Part of a small language model's weights: vocabulary 570.
Each number is 128 + 32 x the weight over its row's rms, rounded and kept within 0 to 255. Layers, rows and columns count from 0. Numbers have three digits each. The size before them is the row's rms in percent of the matrix's.

# layer 9 MLP down (transposed), 384x96, rms 0.232, rows 333-383, columns 0-47
091:121137108094098099127096107115132060095164164199147154119074112093070127142102143160125143137092167099101147142141174129112134143080194157109139
109:177117133137129180148126122130114192091120179044107150088150139084180150124134145199123115127117172142086104156098117175141120194104143110129154
088:146161097153126134112153168120125105096172103144146136218106077096087133069185081140122140177124134152106134155036117099130081124144133169104120
119:111135125121147169069135155144111125103152177122152173189123137064136152136142129095088120096066075136145135131136098174107066167126138142095147
095:154148102164099166113161056157121084128086131114137189193110060134122135135156150155186149113130143086129113115097094138119116146103157169064139
100:188129119152095139143113164167093141091085150161120164094114149141138154112118125153115112033108090111105131128154060183162080168126152133159101
102:121158134108128106193161136160149095075095124147146170180107141098145120134117158176113072136156134094139148072111159098100132138133147114154139
103:116153153139132127189122109128096104048148147122128162086140109153106117117168161093159137154104106150146191135141126153111108153133082125154135
104:127113108103078097080141131087114211142067126158167147202105172130090156120135134127126125153137186101086161073152168132159096141097182099153136
105:178094110187178087133110116147119105106078084110144124175118174155094085135122037103146124076140177096138084085137137141145129145178146131124159
105:084101153138079221115109103123126182118149164092108129164193096149152141093063135110156161170094166163146144121152145114140138150108149150101127
108:165111087176105132151063136146165085177152145068142107125088126074188153110149085080113144090159149118121078181196110145078100164124166163084137
083:183114113138140143126119108210110128100100116094140108242104191170091148084153094135119112154135114107124106110140118126174079045178100138114129
099:124177201177108092087128147202086163134163109115092112149077122065117123074143125089131140099149143135165199109121090147114157111145177137068121
108:080119177136092089029102106118095082159080198149150091102165155117181145128150158141067147095088124158123151150146150155168127122163128094125093
088:103092127078136099110155106090111119068113128159122089126132202165111157186157137092192159103152156140129111126152111129046146112140153177083106
107:115192126159163113080141085103148129143138110064116149118190088151113096152188156091100174087129157123149131111154144090154086127141143124116156
108:150102159118130073104140084116123161146150126105119143127097098151106084162121078149161140091139183185130154171128043110097137073116084127124066
108:091095153109152080134029161096188094135132097168145172128049117170163155102121099118173089123161123111106141119146145147112114054078103110063148
093:138129156117114111080127199104198126187120089185128101090142055102110144164128094098126108113110146137119102113099100193159128158123082141209138
102:141190141162167141187102135118120090101058117163135115113126129156128094163037175147111113150106080106144098138183113166125206132113158085117126
095:117087127156128073120190089157111088128059105104116151135133165066081151130064095183120113152082145113148089116138164138151088135155150113129175
099:062152176100133140134100158168109111139084162079170123157135171196131178074092151123138102118107095106121076140134127139085151107177096114130112
091:108121152117166147123116149107080078122124115141131146126125095104142163105153120139198204134065048154088102129161091174091122071135175100132095
092:132114096232144133129089112098101097142154122106150112113074134158124090163143115136120158108179168130143081099109117133064159108177126057089081
109:140153151144091115143204172141142147162172081175164102143095147174066161141138085078139129170185114115154121161164093130090143177073090169115109
101:112180107128087120115181121189151116125163200091090117083104160154162136166116112184120099129130091085110115140132152156124131072077081128143106
091:143092130134112107141113112070106171161121175154120158074104111141059089173128127123138134058090136149082130097111102124107068168156144141111073
111:111204082116165125130077166112112101110180177100114123134173110116128145105188167144189082107136119177126165131128120095134128103111082181119157
089:133097121112137151179112140126099085137185187107107083163098111127138151113125136115058063151091109104088139123132189091095133137067107167105124
097:135123139115154187087105113105123161130166109148112148099131124147106137148150200108197116034087136121173173148076169211116080123154104098166163
108:078128095182175099167126122164098091137122122154128124156115147068085180110132148161163154123138177108159145131146114082131132107178129104121121
091:113195151128156160124182050082166143189124112134097132125122101176153119088115095169088153165164099115119147101126122131132144153077156111094119
101:118129150145085078075147145161136139122183089095145128157138089214121131174113086128135089121126135104130167137074108100106154072145149148055119
099:120119152144132134070147159086137107092160079079105107175111075120195157133147092116126110117098194137103170131131126128088082110140091151063154
097:114120087129121109123137163169139093156182101132111147135157124124163132115146153060166115113139176179143185159115140179089146163076119125113049
096:127088094094131153148124047102140153106149156141110076132101129126174104115117130141173134142159155159099137175168151091115153119120085152101160
092:074118202129122119103146102105075139113145075105122102144126155136206125143132190128065139113090118132099122110137175080153099141185053138132119
120:088168151105151116145144117117116106113113121122147097108149139149140117101120063130162165145157159118152113150129191082072122134134040146125180
092:123146126144131153188108118077110075114173112189120137123137123115143155126116099112103105095151103101190118148103170064159159148112135148100174
094:129107091168131142128152100121185083124146102122107167128103185160083100191148145146142177160147170151112107107131185183100125154103148118117117
088:093132164117135136137124095187113142128121150191124111140110121145057161150140093076120087192182169090131117134127193107097102168116156163117128
106:140098105099155202103114073138125115065077113146139149132126127159079122102125102162213135120126143151229125110117130158126113042101077125159116
103:182131092127153160100170139161087160121186171223125122146148069148127110101162128079137088139104077103152155110190123147097124143125166129108144
102:145087207084107105177111158099150094117147134100168124088108089188099079084135176083111160170151163120180096167112081120141191093104152144127119
099:227087154160103123173111136137126139171102167082079083096037091132028133065145108102145165143178124105130162127160141137132176122144114141143108
098:195159106166132116133153111096092110158120120155175069152130175108080133151202127115123064146143212150131106166123131103094126178121062080193108
098:148121134115125162121101123101139087097144091079060105113098151168138118132098204170087114179070095130150098105134153133168149182101134115133161
097:108113144106135130206119137100076112136114061079167126150110163113136131165114146136112149150178105167111173130092174120060138133136116137142139
091:198106178124173119098109146065166179081096096150069165098189127123141115138177180105135067128079125148101181158135099172124139146051122134162113
105:084131166086133105105088115164095144112114075119128143128160164172157171127153058179137127161124147162131110101124075130159137140160126137128126
# layer 9 MLP up, 384x96, rms 0.236, rows 334-383, columns 0-47
111:067138189101096098120184131170134112191182173181174125115114088159153063145089174128122124065126153115126131162158122125122138118084141106187070
092:148136149145165156185105109134087096133134091106163088078124128190123192136074141098136090120148148098155117110113124165109150135168199029161126
110:156131148091155155130117136054119129110077160179092108148118134070079151145108091083096078128202151127127142150122146129099198116170105067136133
102:100130169146109143127137131158121149143144142103116180086098085122086127121103125120098117103157146186181149084112122192104087114145133094150050
100:109141100155106131121136118111134115181112149129047145134138176200141147154083129142125144108174159169095090163122134122149047135145120153166168
096:182126196129161075128065137107127097154160105092141099120102126106181122138103140096137088112129097123152136140129111135098115118162097104155126
104:138057123113132131104114121129136166150141138156097120100163116061098094165153122103066092116144145105169124133130142142126138105142150131122150
102:142157136111110177111069195175141108141145180176111123142115094131193122109077110145089110144134098063095151115082108134115154165214116155130100
099:144126131166163122125119109165079122130151132195130099101143152097099109185199054121122151102121128144132148130087164165092106162172164073166173
107:128144162178064134113130140125131145061175147144092112190134138164194104114092176104152148159145203091091107131061086102156107163091114095114088
108:149093124172167192140098113060131120111142083129201165055134156120204176151152117097097124081152120097134136104142165141073087152144169162175123
094:134093110126136112177133130077096086129182095153149135083119087092170137178095188181089142137093157134176097120114152193087095154142151119108113
099:131127135183152134109089114110084089122145096123107135090169201149101106118112121115149135158139099176140179164159118094146111183131136127091125
103:113065173140152105136143151099164125171077116119146172142141165154173099161106116132156076146130138146177093159120177153133142109119102130166139
087:124133129146169079111141162113122121173111113130103041131119116128129154076134102139121168099147110101110182168134089148113129124180196168175185
102:106119036091088164146105132198162172179154141125109129151160120122097155129120124110093142171119096106109163156131105115105103132211096072113130
103:139088193093130111073083131090124160135141194158146171112134035102166103092065173145143170118107161157185158112086119128115169142132179167188132
098:080132147105116092181170116085128133094093120180160127111136149176101137103164157104140106138158209072140150131118089100121136192163123118151102
104:158133141159144194103082155142119094051131121137129151158135095166108164128121133079155083123155167109077162088199098151104132116112086058118162
092:147091138168156184155068141088150124171137142149140069080158081132107106114180100103150079135115177124101131121140093136066166090195148123108143
099:144063099067187146133135109158143110165140136148108169165158078110101137113125166128120174167133120151125121123082122142094170135077187125102097
103:096097146156114102133112197130092132089110139149132129111154152152112116140123213132138137133076082155121125080113116124186164123191151132153143
099:123150103101115100110125142091188117079173140163102105147118106144143110128144158118110078121202108090141128145131168088180161160168087136147129
096:098152132101090150063095152176070109118120114160095155156123129130176168166142128085151145145126204112119126100073107039082078104110103121141150
099:103092218089128076120162127125145181154165097124103110126090139162105135089130149059142111087136172094095173123137131146158173102127159089128150
096:098068156159122147183103143145157126169129097153142103130120122129145080145111155120095155152171082136162203096147075173138141148176078125089151
101:138143142071131125194092178195128091144082093114114098139104118115129158145177130127118159141107135169108135182187168157070104107132145083129157
106:190137160098161162109118118113128130069154142160095168137131086105138151128120149067124164178186103112168156161163118093050097145157183116121086
098:112114061114164142152098159108134147163190126158085092091174093155112101163101149172120104121116073137105139106182189167089109134127144168136109
103:093142140117117099144145115137105159131093095088133058104112124174198088093110136155127091205200115130092137149141094099110125111080153112148190
106:157156166109119097177102148132039130104150152189124083065110101145160159157127144184116156162074163132119089172130039174131132126144118135160121
102:104102114163144143082060135171152119120111197176131116101174112141115082120102086117134130159111086119163177086121116107095142106154124161133156
109:184137140128177076140049144098091109094059162087178107163125110109167133172113170091128066147113097082126085127114106137120125116155166122095092
108:081117153145148106132102114164079174118112141139098141133172111117084106170107138130171071101147137146087125105139126137192135230114163087200083
107:117130207104134072125198060085103116191115158103167118136153105105113152131132113138188140193182137105083103079076114099136133101106148142125113
096:208154163120155090151104113145113121126124162148157152139114126120109099153112197159055128172132100134167152182117112175096077144079131120160142
108:140166182171058122121088098045171161149139100114164133078092131130188107184134201107169111149112143151110103099095097113118081120087118120132106
112:118177134093152148173090103089148134172140094089134133099125056159131107168145135201159160125144132081118166136098088137144096100094125099154152
094:129110159156103145127144118129124044177117137158142147146082151126169094141104110113175122149108076116121094122145096141156139098187159120111169
099:107123121081152104153119125118154152132089118041160191127173133117201079104172121180132129169196130137100067111046046141175133141089130141127145
099:149134094164162130067099103091126127126205163117128126079112114133185193162097118152188123147178097080121129126133086125091157090094127101047130
105:070163103137145064110082207152073130161140173072086173173105151181140144180144151160132125113131105117055143123064077121123127095152146149154119
101:186108108068086143159123129112153147169154116084131090090153152142150150152113162122180140111155149157097124152152097097146131127082112102134098
099:109146115137141073117165135104204167114169147120102107090100095128140149072101104176135073128114164065149175138148111143089119103152099126155156
097:157143128128162117140185207146111109073102124134121080107149166156145063165163152167103143202131113079149180173096096096122064203123109122118094
106:194110124137171140125070090108180154130118084121101106071106114131120142159151132142141110098104151113123062104117067105160158177184195086164136
098:169081106119101138177145138145177115150161113140111164112101163120116151167181086112146167142129136134145134137087094154128146103156166153141108
097:130111165115093133112075067130106092091124119126125184169200121161084199115154078103187093149110125162100126166106158150109135177175104133112112
096:114090088157114170170195128138163174115138094083148121138175122093174206155077094143177140130118174087120101109115080118106115135128113179164130
101:136187122153172168107137122107144112117142156128055123112100088129119134099096107082107086116136123146112130158154118131064111080159209102101094